Part of a small language model's weights: 4 heads of 32.
Each number is 200 + 20 x the weight over its row's rms, rounded and kept within 0 to 999. Layers, rows and columns count from 0. The size before them is the row's rms in percent of the matrix's.

# down: layer 2 MLP down (transposed), 640x128, rms 0.142, rows 415-432, columns 0-127
# gate: layer 2 MLP gate, 640x128, rms 0.187, rows 416-433, columns 0-127
# up: layer 2 MLP up, 640x128, rms 0.179, rows 416-433, columns 0-127
down415,097,167,228,196,182,144,240,201,212,183,207,204,158,216,190,211,208,214,155,218,182,188,202,172,211,179,181,213,203,172,217,189,185,179,227,201,181,158,219,210,233,210,241,185,197,181,202,196,173,198,190,210,157,194,190,232,199,191,209,209,240,194,192,193,191,218,205,196,155,208,208,185,198,252,184,209,192,212,218,195,193,234,198,186,241,196,192,193,174,159,182,185,185,194,203,203,219,197,229,188,191,201,178,201,208,193,208,195,188,214,152,204,184,189,187,197,185,195,182,159,195,182,199,191,214,208,192,173,212
gate416,089,199,200,260,210,210,212,191,148,200,191,182,216,226,189,209,204,165,196,182,197,195,216,179,186,185,194,168,182,185,198,192,205,220,197,194,192,170,206,182,218,208,184,199,196,159,187,212,194,190,197,233,201,189,232,207,205,209,194,183,182,194,204,185,209,226,193,150,199,178,168,219,215,208,220,183,217,202,251,186,189,208,182,196,179,222,251,174,210,214,186,223,193,208,215,209,198,180,188,162,209,233,203,164,210,184,179,164,192,188,149,224,207,204,223,220,201,221,184,195,223,195,232,206,195,226,203,182,229
up416,087,183,194,193,200,190,226,228,154,198,201,189,210,206,213,197,199,183,191,216,204,174,165,164,186,153,192,178,173,173,190,183,218,194,182,201,216,197,214,215,190,209,213,206,210,154,187,210,207,239,196,215,204,176,222,200,193,199,197,219,190,167,197,153,195,175,197,165,199,166,170,217,168,216,230,211,207,203,237,202,218,204,196,176,192,182,215,182,188,201,159,186,208,199,187,205,202,203,171,162,174,215,174,199,216,179,205,171,211,220,125,181,195,202,201,223,231,207,203,188,214,202,203,198,175,195,190,200,181
down416,083,212,212,156,208,193,177,212,258,187,203,183,182,161,201,197,211,233,223,214,210,205,212,239,199,240,204,226,257,236,198,208,177,193,202,174,206,206,209,194,217,188,213,195,197,206,206,195,180,173,236,194,208,223,189,195,213,203,183,198,193,212,190,205,193,206,213,221,198,217,237,189,218,164,182,191,192,193,169,242,215,200,220,190,213,177,174,216,208,162,199,185,199,192,194,193,213,181,222,251,204,193,224,216,179,226,204,235,197,210,248,208,212,195,186,212,174,179,192,185,194,192,192,179,221,162,211,195,204
gate417,102,178,217,202,203,198,237,178,190,214,186,180,224,206,212,159,197,201,176,240,204,174,191,184,192,204,255,197,212,206,208,201,212,231,212,186,205,180,201,219,195,191,197,227,203,200,184,216,173,208,202,200,183,175,188,163,174,190,174,204,183,191,214,161,155,180,204,227,173,244,238,205,155,231,179,223,204,194,250,174,226,189,202,190,174,216,211,200,205,193,211,219,236,194,175,186,200,189,191,214,207,205,191,217,197,186,224,218,190,230,212,213,191,207,208,206,177,209,175,220,201,217,158,187,215,205,218,171,181
up417,108,205,167,211,222,204,197,214,191,212,195,212,233,205,198,215,171,210,210,189,222,171,180,212,194,170,180,191,162,184,225,235,208,154,169,177,213,201,165,171,199,221,215,196,188,193,205,205,187,218,190,202,217,168,191,264,197,238,219,183,233,158,227,237,193,217,188,191,195,168,197,184,210,212,214,212,166,214,160,199,206,185,205,206,214,203,203,227,177,213,197,193,195,192,230,203,195,219,188,210,186,203,190,194,217,177,179,178,213,163,201,174,183,190,198,204,198,183,240,243,190,205,206,175,178,223,195,210,202
down417,102,196,240,175,193,181,207,191,195,212,188,175,209,178,217,205,229,206,167,232,190,190,181,180,209,222,207,212,201,218,179,157,208,235,227,203,203,221,232,240,192,170,193,187,202,200,207,200,202,187,198,222,214,201,226,154,193,188,174,219,172,219,180,144,189,189,223,225,183,220,217,242,203,215,183,195,230,180,246,198,227,212,210,206,179,213,206,208,238,188,199,215,223,215,184,216,193,192,198,184,243,193,205,222,183,196,226,208,190,247,188,210,189,197,202,194,203,218,164,200,206,183,197,191,228,196,227,179,203
gate418,099,204,227,193,189,203,219,189,203,224,181,199,174,197,193,212,191,187,203,200,199,164,238,183,188,259,216,176,198,170,173,172,208,187,218,210,202,148,183,166,177,196,196,214,198,209,191,185,201,180,220,225,209,203,196,166,204,202,226,161,208,240,176,164,191,207,200,198,210,190,214,215,191,218,232,144,203,191,212,201,218,199,222,157,207,220,212,187,193,189,176,193,189,213,202,212,224,213,155,182,184,218,209,213,189,199,185,197,199,200,207,244,203,213,210,200,177,182,193,203,197,200,229,184,191,216,154,154,205
up418,105,197,220,164,191,226,229,188,198,201,181,167,201,192,211,190,185,195,181,195,206,166,237,191,156,230,222,168,210,178,183,179,206,183,241,216,190,189,197,177,212,188,221,191,198,184,206,212,214,168,181,221,195,221,190,199,201,199,209,203,207,199,217,208,222,207,204,239,243,224,231,229,195,212,226,153,225,176,174,177,218,182,210,222,182,210,227,206,220,194,176,188,202,200,212,168,210,219,150,195,216,207,225,204,174,225,191,197,199,214,200,224,213,229,232,173,199,157,201,218,215,205,197,215,209,228,176,215,211
down418,094,177,191,225,211,184,167,195,211,198,194,248,181,177,196,201,225,209,200,202,195,215,165,202,237,192,207,213,155,225,221,241,193,220,157,184,202,195,225,208,178,191,185,203,197,225,175,214,163,206,203,205,183,158,199,166,195,200,186,222,213,191,191,214,230,176,166,179,191,179,156,180,203,190,189,226,179,197,204,250,179,207,180,182,211,183,170,213,189,177,203,222,198,200,167,202,181,206,224,233,218,212,198,204,208,191,177,215,195,179,213,211,178,215,180,205,167,216,212,156,200,209,182,185,190,217,221,200,197
gate419,108,193,225,202,167,192,230,180,215,204,169,193,202,182,183,195,185,186,205,193,211,183,207,172,166,189,172,164,205,205,198,212,168,195,196,173,211,172,168,175,158,227,192,216,201,201,225,187,217,186,186,203,169,203,206,193,185,176,188,226,201,218,203,267,190,183,206,200,206,196,193,210,186,162,185,181,199,229,215,173,175,187,218,205,188,168,185,180,198,178,206,177,198,199,204,204,199,207,242,177,229,206,188,213,183,192,213,192,196,186,165,200,221,224,232,239,204,207,183,227,245,225,186,186,232,189,168,176,204
up419,112,204,187,184,228,185,166,239,186,203,201,181,194,257,251,192,198,206,185,191,190,227,213,247,215,203,251,193,189,179,212,193,221,218,212,210,197,224,211,171,213,187,192,194,229,191,186,211,202,221,200,207,220,194,170,202,253,206,189,200,212,160,209,162,229,199,182,206,208,229,227,206,182,211,213,189,191,167,182,211,207,190,190,215,231,202,218,218,178,227,184,211,205,174,169,215,187,208,177,214,210,226,199,199,188,200,199,217,172,202,226,199,161,196,190,183,206,205,195,166,220,200,211,207,172,199,181,211,160
down419,106,176,152,211,203,225,182,207,231,234,181,224,223,141,217,214,204,214,189,212,176,197,232,200,232,199,184,213,205,218,181,198,193,186,182,166,191,224,181,217,199,192,199,182,190,192,181,223,207,189,203,179,188,208,208,196,197,229,200,199,178,192,220,178,223,198,217,167,215,186,198,147,219,203,217,212,205,162,187,192,199,217,173,225,207,221,189,174,200,210,248,225,204,202,202,200,206,166,216,193,187,210,190,170,192,186,216,219,188,233,197,196,242,210,194,206,167,207,193,152,205,167,232,230,193,204,180,204,200
gate420,108,200,167,188,219,179,199,205,222,223,182,174,197,215,207,199,193,238,224,201,220,202,157,216,211,215,194,192,199,221,214,224,220,187,143,183,210,208,229,207,200,198,202,202,174,192,168,208,155,195,221,202,204,193,182,186,200,224,200,200,184,174,235,207,208,181,202,190,221,173,192,206,215,182,209,235,203,201,168,226,239,184,203,215,226,216,169,236,187,217,163,203,263,218,186,192,204,209,191,227,193,189,216,220,234,209,225,208,186,235,207,208,196,204,174,187,234,217,183,178,205,197,180,190,192,213,207,180,163
up420,106,196,191,157,177,178,240,196,212,200,228,204,209,213,235,229,173,182,201,212,188,186,195,199,186,192,187,206,222,195,192,193,169,217,199,196,193,266,191,213,210,203,239,182,238,227,212,215,219,211,162,215,201,197,228,202,209,199,214,157,193,160,188,190,190,214,189,209,193,189,216,204,232,205,173,201,223,204,210,208,163,221,196,213,181,207,218,204,180,192,164,222,169,229,196,245,209,221,255,229,198,221,203,211,207,166,180,214,169,193,219,205,203,202,187,208,223,181,205,178,201,216,215,195,176,207,186,193,211
down420,109,145,240,180,197,209,190,209,178,204,153,188,195,172,229,210,180,231,221,184,181,214,195,199,228,195,208,191,207,164,190,221,162,186,204,230,178,152,167,201,163,224,210,210,195,208,174,179,200,178,187,177,190,177,183,221,184,226,207,238,218,198,183,200,207,204,216,195,179,172,176,179,222,173,195,178,182,190,183,217,222,171,205,207,200,181,184,166,219,187,216,225,221,223,227,191,215,195,178,220,209,189,192,198,209,219,229,210,196,194,180,195,157,194,183,218,217,227,183,226,205,215,192,186,188,212,199,216,216
gate421,076,210,193,200,229,179,205,183,188,212,195,203,233,223,212,212,193,218,178,206,210,222,177,197,194,200,180,211,211,206,191,223,161,175,206,201,228,217,209,207,199,202,238,194,187,181,199,186,179,185,182,178,215,228,213,182,176,209,236,194,190,163,192,213,229,173,195,223,199,190,191,229,170,205,184,210,162,227,178,220,191,210,189,205,196,209,258,231,204,164,139,193,246,185,196,193,167,231,189,234,187,188,159,175,189,197,193,212,200,198,204,220,223,224,200,231,226,216,190,202,179,183,218,211,200,177,206,204,182
up421,079,206,184,219,181,200,206,205,190,201,203,204,192,195,180,195,213,189,222,201,195,167,223,212,203,208,196,189,184,185,217,189,215,217,192,193,199,203,222,197,198,204,148,199,203,208,178,189,228,235,187,225,201,173,208,205,225,189,173,215,227,228,188,171,189,224,200,214,192,208,207,148,240,180,241,191,245,199,202,192,222,181,224,192,176,180,147,176,205,229,261,185,181,214,193,231,210,205,210,170,205,207,228,228,205,233,200,210,172,197,225,162,186,189,225,175,182,186,229,194,212,199,194,191,196,235,208,192,204
down421,084,241,211,192,195,191,177,200,196,186,199,181,187,229,229,209,194,175,242,205,178,220,207,183,172,192,186,237,183,219,190,200,191,182,174,210,219,215,203,159,190,219,218,173,192,194,190,185,181,136,194,184,182,211,201,218,181,189,191,188,187,171,190,197,213,204,179,219,199,168,196,210,193,176,183,214,175,203,202,215,219,160,221,188,185,176,202,224,200,175,174,231,193,189,221,197,197,240,203,204,193,225,185,145,203,214,226,197,165,212,219,211,216,197,198,182,227,171,170,204,144,195,222,214,196,185,184,201,192
gate422,089,196,193,179,179,189,177,186,192,219,212,201,205,178,173,218,185,213,219,189,231,182,217,212,220,183,183,185,186,230,221,222,213,216,196,208,208,138,215,192,169,211,199,227,170,213,178,200,171,197,244,202,149,209,202,188,188,206,194,206,190,202,223,241,165,166,198,151,187,237,168,227,192,197,165,175,192,218,189,183,203,198,190,188,190,198,215,211,162,187,203,210,239,176,210,198,218,191,180,185,189,215,206,177,198,193,198,191,168,186,174,198,198,173,237,184,203,204,170,208,182,187,193,223,178,194,214,197,173
up422,085,206,204,188,179,191,197,191,212,240,205,195,195,174,202,218,188,218,210,181,226,185,190,227,233,200,168,194,185,218,237,215,196,221,198,221,199,134,213,192,179,213,201,217,161,197,182,198,206,206,222,192,168,204,204,198,178,210,208,190,174,199,208,234,162,164,208,147,194,236,176,239,178,191,182,186,196,231,177,199,204,195,203,202,181,203,222,199,150,169,197,206,233,179,210,204,198,199,186,203,201,224,187,170,199,190,193,193,178,189,174,217,193,168,242,193,195,210,175,208,193,184,178,214,190,196,229,210,170
down422,091,253,236,237,194,194,210,200,189,201,187,205,157,220,199,162,224,181,214,193,208,232,207,230,195,224,216,218,213,174,188,161,195,203,183,217,208,223,200,201,230,210,179,209,167,156,222,209,221,218,198,172,239,206,204,206,185,217,229,177,185,205,182,200,176,208,209,234,214,178,223,192,204,194,192,225,230,188,211,199,192,232,220,205,217,201,231,223,208,208,196,212,180,224,193,190,192,178,184,220,201,185,165,219,176,184,199,215,219,236,203,208,215,187,183,228,209,192,255,176,206,216,218,197,195,219,184,178,210
gate423,099,220,227,197,182,179,206,215,202,188,207,231,176,185,182,164,202,192,156,214,201,196,212,235,159,200,203,188,181,226,190,210,206,214,207,197,217,197,186,219,166,216,187,194,181,192,196,173,220,213,210,187,176,161,161,199,193,207,216,239,201,216,201,230,203,198,184,208,223,225,193,176,189,217,213,206,246,204,171,174,205,192,199,209,197,177,199,199,173,170,250,198,221,201,182,209,196,208,179,214,230,199,238,190,188,197,209,233,197,208,172,191,184,229,259,194,180,211,220,155,232,200,201,202,202,192,178,171,189
up423,103,232,202,209,159,195,207,213,173,158,194,244,209,147,158,199,231,214,201,217,216,184,192,232,176,209,190,215,193,218,196,217,218,181,198,203,168,208,181,215,145,204,202,232,193,181,159,204,205,214,209,180,205,177,182,210,208,208,223,248,183,214,214,217,206,223,163,229,212,195,188,190,202,231,217,192,226,176,164,197,206,204,197,180,227,210,192,213,170,199,237,186,188,213,211,182,198,217,218,196,219,229,210,203,188,203,192,207,193,233,188,199,182,210,231,197,177,184,187,198,198,190,225,221,214,175,201,179,214
down423,102,190,206,171,244,225,189,195,193,239,192,180,210,228,223,221,193,210,204,191,195,201,220,162,214,213,233,188,194,192,198,185,190,231,201,193,249,208,220,213,256,195,177,178,195,214,242,178,229,202,192,217,213,214,228,190,205,190,162,189,227,205,187,195,196,187,210,181,173,202,219,206,224,177,183,209,187,203,219,232,185,174,196,199,175,209,196,180,201,191,205,222,186,170,171,203,177,175,201,189,145,184,195,218,184,199,197,157,215,199,223,216,228,194,184,180,219,195,224,193,211,198,157,178,214,197,182,213,174
gate424,109,191,201,187,182,207,211,226,211,219,172,187,208,221,180,211,217,183,174,194,209,211,171,202,187,220,212,226,155,210,192,202,210,198,195,197,211,192,193,194,224,222,181,188,190,149,211,227,214,174,183,193,179,204,212,190,192,190,214,186,175,203,183,202,207,179,161,189,170,204,189,225,221,209,209,200,218,242,193,189,201,218,197,239,230,187,228,229,191,152,201,176,168,185,222,194,204,195,200,213,196,208,213,172,193,198,244,215,214,163,188,207,178,184,200,214,188,241,189,215,254,208,200,226,254,206,211,163,213
up424,100,185,200,170,204,194,222,172,203,177,157,200,166,202,207,216,156,199,216,225,211,194,202,204,210,227,225,243,218,184,227,201,211,196,195,183,163,189,208,174,213,189,190,243,213,219,186,231,225,189,219,197,210,228,228,178,188,184,164,196,236,223,204,176,214,182,204,210,202,198,213,165,203,241,192,191,199,191,210,185,191,223,184,207,204,223,216,200,193,194,191,200,187,186,186,246,212,195,212,172,189,183,187,226,200,228,218,178,168,221,240,215,181,202,177,237,200,215,184,203,164,178,186,167,216,220,218,194,221
down424,098,228,195,191,192,195,205,204,230,181,225,199,238,170,190,204,224,209,172,221,169,208,232,192,173,167,215,172,230,231,187,186,199,198,204,244,221,202,187,225,216,195,195,216,177,161,186,168,187,197,177,211,204,191,161,198,211,215,153,179,207,182,213,210,161,212,209,189,209,227,156,223,200,176,194,207,196,210,183,190,182,209,213,201,185,165,189,214,206,233,178,200,195,205,175,177,196,210,176,193,211,212,207,190,205,180,173,207,207,187,161,218,225,212,237,160,204,162,203,188,192,214,228,194,200,191,171,199,179
gate425,096,222,237,213,211,183,197,196,194,176,198,231,192,163,189,205,212,210,209,189,207,202,222,213,229,208,222,201,193,229,213,218,256,200,207,185,187,199,171,164,209,193,170,198,182,212,167,168,190,188,201,168,180,203,203,197,191,177,197,239,193,214,188,198,176,223,207,213,235,208,193,199,187,214,194,210,220,190,207,192,184,210,169,159,164,258,217,183,173,241,216,208,191,215,192,215,177,148,175,210,194,201,203,183,200,191,192,216,189,227,180,221,203,188,173,242,183,200,177,222,193,179,200,211,169,181,210,217,191
up425,097,193,181,170,211,202,165,204,210,172,216,182,216,206,197,238,183,202,189,207,172,193,248,230,198,220,161,226,244,219,189,196,205,225,200,176,212,186,218,208,214,214,164,194,201,211,176,210,185,199,205,204,189,190,242,181,220,225,197,243,209,204,210,194,221,207,179,176,220,217,211,182,200,204,213,227,193,221,178,181,196,228,162,238,175,194,182,197,195,219,221,196,191,214,205,191,188,213,194,160,209,199,190,190,149,179,193,199,165,206,182,198,188,174,195,204,208,168,200,177,182,212,197,190,233,205,190,215,142
down425,097,206,171,237,212,212,237,196,186,230,210,213,208,204,207,174,226,178,257,208,198,215,174,185,199,170,204,190,193,185,198,178,191,172,210,236,194,209,195,229,205,192,235,209,203,184,205,189,234,198,191,192,213,210,185,211,216,177,231,176,159,208,201,201,193,189,192,211,181,193,196,226,212,190,187,156,230,226,207,221,188,194,231,175,234,189,217,204,233,163,188,214,195,176,199,215,215,184,198,233,202,184,216,193,213,213,198,183,233,166,192,183,199,228,208,166,198,211,229,218,221,192,223,198,209,215,209,201,261
gate426,105,219,238,179,171,229,185,225,181,226,214,201,203,199,185,194,188,229,218,183,203,204,209,225,211,184,201,233,212,208,162,251,186,218,182,237,174,206,175,225,179,168,196,223,198,225,175,166,178,186,208,199,201,224,213,203,214,221,207,201,181,204,166,216,243,197,216,197,176,188,209,216,163,183,205,197,211,210,205,205,224,192,197,220,188,212,173,199,199,222,223,207,193,233,209,173,193,163,178,172,207,252,200,209,191,192,219,217,199,207,203,218,190,183,179,160,181,189,170,207,196,195,165,203,200,246,192,187,197
up426,112,193,175,185,199,173,213,218,206,205,236,201,212,223,193,201,196,191,164,190,208,195,197,157,143,221,201,189,210,197,198,215,194,195,206,202,205,234,222,244,212,211,193,203,230,201,219,191,235,204,163,225,193,191,174,192,205,200,187,184,214,163,234,198,190,240,155,183,216,226,183,173,189,206,212,169,201,223,212,216,211,235,226,179,191,176,218,225,216,196,181,191,232,197,186,205,212,187,199,234,194,184,197,215,220,196,215,197,224,190,216,196,237,211,182,182,239,227,188,210,213,197,198,155,183,168,186,214,218
down426,101,183,220,220,200,216,191,191,191,182,166,187,196,191,170,177,221,195,208,201,204,197,222,210,232,185,181,224,209,236,195,192,209,192,170,243,207,172,190,191,217,171,181,176,171,194,218,194,167,184,226,206,176,229,224,218,188,212,211,230,200,207,189,222,224,194,216,246,185,178,229,230,194,205,214,219,212,185,203,209,221,178,176,227,218,195,187,212,197,202,239,220,198,194,212,170,208,225,196,212,212,225,182,183,160,193,191,200,182,218,197,177,151,219,170,220,163,193,198,179,180,164,190,214,192,238,213,189,173
gate427,122,218,192,204,214,172,195,213,197,201,227,179,198,198,189,190,169,200,189,197,182,241,193,194,213,191,186,231,185,190,192,213,203,200,218,214,201,165,188,193,186,185,218,188,209,212,242,196,212,174,175,184,176,185,195,261,217,193,185,239,213,216,182,249,205,203,199,218,189,187,213,204,202,213,167,201,232,237,203,192,198,178,191,203,193,208,202,208,220,196,209,214,216,171,194,199,180,138,172,195,211,178,193,203,200,201,171,202,212,219,234,183,193,222,230,175,164,215,197,134,169,191,165,187,198,196,214,199,224
up427,118,156,202,160,190,188,194,198,168,204,228,199,186,175,197,218,215,179,202,207,200,186,230,195,211,194,221,200,221,240,194,174,205,250,216,197,209,200,209,185,189,221,202,227,203,174,206,211,193,212,203,213,207,212,212,165,173,201,166,189,160,151,190,171,208,200,242,191,223,220,221,172,194,211,190,202,193,164,162,177,201,200,222,185,196,197,176,202,238,205,214,209,188,215,204,193,199,226,197,206,180,204,208,216,199,207,230,241,196,219,174,236,183,168,162,208,189,191,204,217,234,186,208,169,185,183,201,207,168
down427,111,217,180,209,213,203,210,204,201,246,200,193,204,247,202,211,200,215,175,201,203,217,169,184,197,185,191,210,157,191,196,213,170,172,177,197,183,218,210,205,212,197,205,198,212,224,207,199,183,198,189,195,168,198,170,233,232,165,203,209,193,235,188,246,225,222,166,221,200,195,207,213,180,208,194,181,214,237,208,192,189,188,175,228,207,261,211,180,183,204,180,202,210,195,212,210,184,166,185,177,216,174,208,189,198,165,176,186,228,210,226,172,242,206,195,181,161,233,208,178,183,204,213,196,225,208,192,205,222
gate428,109,177,201,203,205,202,208,193,206,218,182,168,215,224,207,201,191,183,166,212,199,224,186,174,219,219,200,189,219,189,199,184,200,200,186,197,168,170,222,202,172,167,210,223,197,207,215,200,217,226,201,183,206,211,182,186,202,188,215,192,203,186,207,237,190,231,240,190,198,188,192,196,206,228,173,209,223,190,237,193,188,164,218,221,186,234,191,225,210,202,203,174,217,167,222,208,162,229,187,241,215,225,216,238,238,218,240,182,224,214,266,181,196,231,181,185,201,230,192,229,197,200,198,207,229,193,213,193,199
up428,096,186,161,175,203,203,190,129,222,186,190,209,193,203,236,172,171,159,173,199,199,205,173,167,223,204,202,219,218,210,220,183,200,204,220,218,199,177,229,210,204,202,179,166,189,205,218,200,212,240,177,178,190,210,205,194,221,195,210,182,213,205,199,212,214,230,213,218,213,205,168,236,199,176,190,191,207,188,241,213,184,209,210,202,209,236,205,201,225,211,201,187,199,175,194,211,188,221,189,223,216,207,195,205,205,205,216,184,168,229,208,200,151,217,189,185,182,199,218,222,189,224,233,201,256,171,205,225,195
down428,101,194,210,213,164,202,225,211,220,207,234,192,202,235,179,208,221,195,221,177,218,172,189,199,164,199,180,156,207,202,195,226,180,195,233,167,237,216,214,211,187,191,187,197,211,206,146,179,159,199,203,201,227,180,209,169,183,212,191,201,176,209,197,148,218,166,192,206,209,202,208,169,214,193,211,212,176,207,157,242,212,179,211,213,197,183,220,161,188,172,189,214,183,238,203,176,202,162,206,189,198,199,226,185,196,209,187,186,223,202,159,224,198,200,218,215,201,208,197,188,188,198,204,195,177,229,198,185,202
gate429,083,196,228,217,198,202,220,190,207,211,186,198,229,169,198,186,235,207,203,190,209,238,201,167,177,225,208,224,201,176,181,211,200,179,201,186,171,220,243,200,142,205,207,209,233,194,203,207,200,196,204,186,187,229,216,197,209,203,244,209,182,162,165,204,197,205,237,188,185,180,207,183,205,211,198,188,210,216,227,188,183,160,215,162,205,223,189,225,215,181,211,226,208,195,179,185,185,190,199,190,146,224,215,211,226,212,227,239,223,242,182,196,212,241,208,201,216,204,206,219,202,209,213,194,211,216,212,172,216
up429,081,218,220,187,201,205,216,195,211,211,208,185,235,200,197,188,241,175,169,202,167,224,193,153,181,224,216,196,199,173,196,189,170,206,209,188,192,216,210,178,170,187,226,215,235,184,202,220,194,207,188,184,210,194,207,209,221,211,227,210,186,204,209,209,203,193,188,198,186,174,203,195,195,189,183,184,226,226,223,203,205,153,204,178,214,198,187,218,188,189,216,225,183,201,205,154,183,184,213,201,159,241,218,190,223,202,201,235,251,238,196,191,227,242,185,218,221,218,227,213,236,181,198,200,228,225,201,189,240
down429,086,181,183,190,159,203,178,194,172,201,198,242,161,217,214,189,209,203,211,208,215,180,191,229,233,198,191,201,193,233,213,156,216,215,218,210,218,208,164,173,215,194,192,198,181,183,222,215,210,178,222,206,205,181,185,218,185,209,156,209,190,280,233,198,206,178,204,179,193,187,204,193,193,183,201,236,204,218,193,195,215,226,216,226,206,197,202,194,188,212,167,193,179,190,181,199,212,183,171,221,219,162,212,179,212,221,189,179,215,198,211,168,172,167,182,198,232,192,229,202,182,204,210,206,203,203,168,219,205
gate430,090,213,191,217,224,198,202,205,171,198,214,191,162,216,220,241,196,199,204,193,222,190,205,206,184,205,179,233,208,175,198,202,238,208,209,192,214,234,216,193,224,180,199,174,202,208,215,189,218,201,217,175,261,214,228,212,181,173,213,228,222,199,206,176,143,198,211,220,185,206,221,186,223,228,175,197,172,193,194,195,193,193,172,205,204,200,170,224,196,197,178,184,204,222,186,202,229,169,187,207,200,192,149,206,217,189,206,214,193,219,203,211,174,179,177,191,221,186,192,190,216,246,206,156,196,208,197,222,149
up430,087,242,194,204,213,212,185,209,170,180,219,205,207,198,202,201,188,203,229,207,178,176,221,184,209,214,193,214,177,202,194,188,211,210,215,213,205,176,162,190,229,181,191,191,171,205,198,212,197,202,190,206,231,167,201,210,224,189,236,196,187,238,185,228,186,223,198,175,209,209,214,218,214,203,156,162,188,201,235,225,186,159,192,226,179,186,173,187,197,198,210,204,168,176,190,227,192,218,222,195,213,168,184,195,190,179,147,185,193,167,171,207,186,164,207,242,224,182,183,186,167,191,229,175,216,195,215,179,215
down430,088,199,197,205,180,221,217,161,207,215,202,163,210,190,181,179,195,174,162,216,197,234,244,193,203,242,185,193,189,187,186,192,209,202,161,190,210,215,204,229,186,172,168,161,219,186,191,188,192,190,204,194,170,246,190,194,200,222,215,158,221,213,206,176,200,212,133,205,218,225,190,201,202,172,216,216,221,217,206,181,218,226,208,200,211,189,206,202,210,212,177,195,227,232,181,177,218,186,201,194,192,181,213,211,192,260,216,202,179,196,195,191,205,204,174,187,183,203,195,172,201,192,175,179,220,209,183,225,183
gate431,116,193,173,157,234,201,195,234,216,231,174,204,201,192,202,211,191,187,265,224,219,220,242,187,207,211,162,212,169,191,180,216,197,193,186,219,174,178,157,198,201,195,210,185,210,206,186,200,191,204,230,177,209,174,224,193,211,169,198,202,213,200,193,186,216,188,185,182,179,193,184,192,150,186,219,204,180,208,182,220,213,163,213,221,222,218,208,195,190,211,146,180,204,193,192,230,197,225,199,206,216,236,211,213,188,188,190,212,220,191,177,164,191,185,178,210,203,189,206,221,207,220,221,212,200,232,206,229,229
up431,100,184,218,198,200,183,186,184,206,157,223,205,190,180,186,206,206,210,200,187,178,218,169,217,236,183,218,198,193,180,190,208,203,180,213,190,204,211,213,206,215,214,180,191,183,193,202,207,202,229,187,188,140,230,173,193,189,220,201,240,198,208,195,239,234,201,192,207,240,192,213,200,231,172,190,188,194,180,228,173,221,205,191,175,173,147,173,178,197,197,236,229,186,211,207,210,209,191,173,183,192,166,195,198,214,205,213,200,188,209,263,230,200,181,194,180,211,193,151,177,183,178,209,189,217,179,213,193,206
down431,101,204,192,183,248,197,210,238,182,218,166,187,196,207,203,212,174,172,252,243,232,210,240,189,193,204,177,216,184,207,172,205,180,198,183,204,167,185,170,223,191,185,213,209,211,204,200,192,186,206,209,194,206,170,217,207,218,177,210,189,216,237,189,177,192,175,187,202,172,195,197,179,152,219,229,198,194,192,172,190,208,167,214,221,230,195,191,233,191,204,152,149,223,199,201,205,204,212,205,220,211,219,207,202,181,192,184,211,214,197,173,165,184,192,189,224,197,194,212,205,212,226,217,194,197,245,195,217,205
gate432,110,226,224,185,180,181,189,235,207,218,186,186,234,214,214,177,180,168,187,221,205,189,200,205,174,199,194,233,187,180,210,180,199,200,195,240,173,184,186,220,225,196,187,230,216,221,163,193,196,212,172,195,213,214,211,223,213,202,235,184,185,170,181,200,197,172,210,206,215,196,207,182,231,206,201,211,166,202,213,178,193,235,178,179,187,198,185,197,210,180,196,174,212,169,134,174,215,193,191,218,184,173,222,218,165,230,209,232,231,165,200,230,186,204,200,218,188,175,212,218,213,206,191,195,189,160,208,190,179
up432,108,212,232,216,202,163,213,207,213,226,204,201,192,196,199,175,204,202,235,170,193,235,204,188,218,192,208,182,199,232,184,201,228,193,174,218,196,182,190,214,168,193,221,224,233,191,220,209,148,175,224,202,213,178,162,199,192,182,176,221,196,209,217,209,213,222,227,167,184,165,219,186,190,203,192,187,192,220,203,170,195,194,214,217,198,190,170,188,183,214,214,214,177,197,230,214,146,215,200,206,210,175,192,187,195,213,161,269,211,195,198,205,208,203,209,169,201,241,197,183,169,176,185,188,183,209,214,191,200
down432,102,182,196,186,173,205,192,219,206,229,186,197,180,221,213,194,201,193,169,217,197,173,181,213,181,204,199,216,194,205,217,195,189,197,196,194,217,182,185,226,223,230,183,181,175,201,205,198,250,224,190,206,186,187,244,216,212,194,242,179,185,181,185,200,186,182,170,233,224,212,173,162,212,182,191,241,209,181,222,215,202,220,200,179,211,225,215,187,193,211,159,189,205,179,159,174,255,200,193,217,188,200,218,228,195,228,241,173,211,188,204,191,179,178,181,224,189,172,224,232,221,229,194,194,190,179,191,207,188
gate433,100,207,197,177,233,207,201,247,203,191,215,189,181,196,203,178,225,198,184,206,201,213,213,176,212,203,190,189,176,205,202,179,236,219,188,198,218,221,191,207,205,208,168,165,208,168,187,185,201,192,208,188,228,179,195,186,196,204,219,210,222,158,161,209,233,191,223,169,224,175,208,219,202,191,197,148,212,234,160,198,216,211,201,207,173,223,191,221,214,184,200,195,221,169,185,230,170,169,157,173,193,182,189,208,197,185,170,161,209,203,227,231,218,200,181,201,200,195,193,213,208,190,176,214,205,220,196,174,250
up433,105,188,207,228,194,226,196,152,191,208,226,240,198,209,179,216,195,166,231,224,188,204,170,210,214,207,219,236,235,209,207,185,162,213,218,186,189,180,208,190,184,194,212,231,224,224,229,205,194,178,198,226,178,197,203,223,167,208,178,198,213,232,249,149,190,185,206,237,214,215,201,186,202,212,190,204,196,169,215,195,175,224,215,189,241,195,229,157,210,209,222,219,160,234,204,182,210,212,220,216,203,195,215,182,197,205,193,223,187,205,196,195,172,187,214,193,185,178,200,175,195,188,214,213,192,204,196,211,170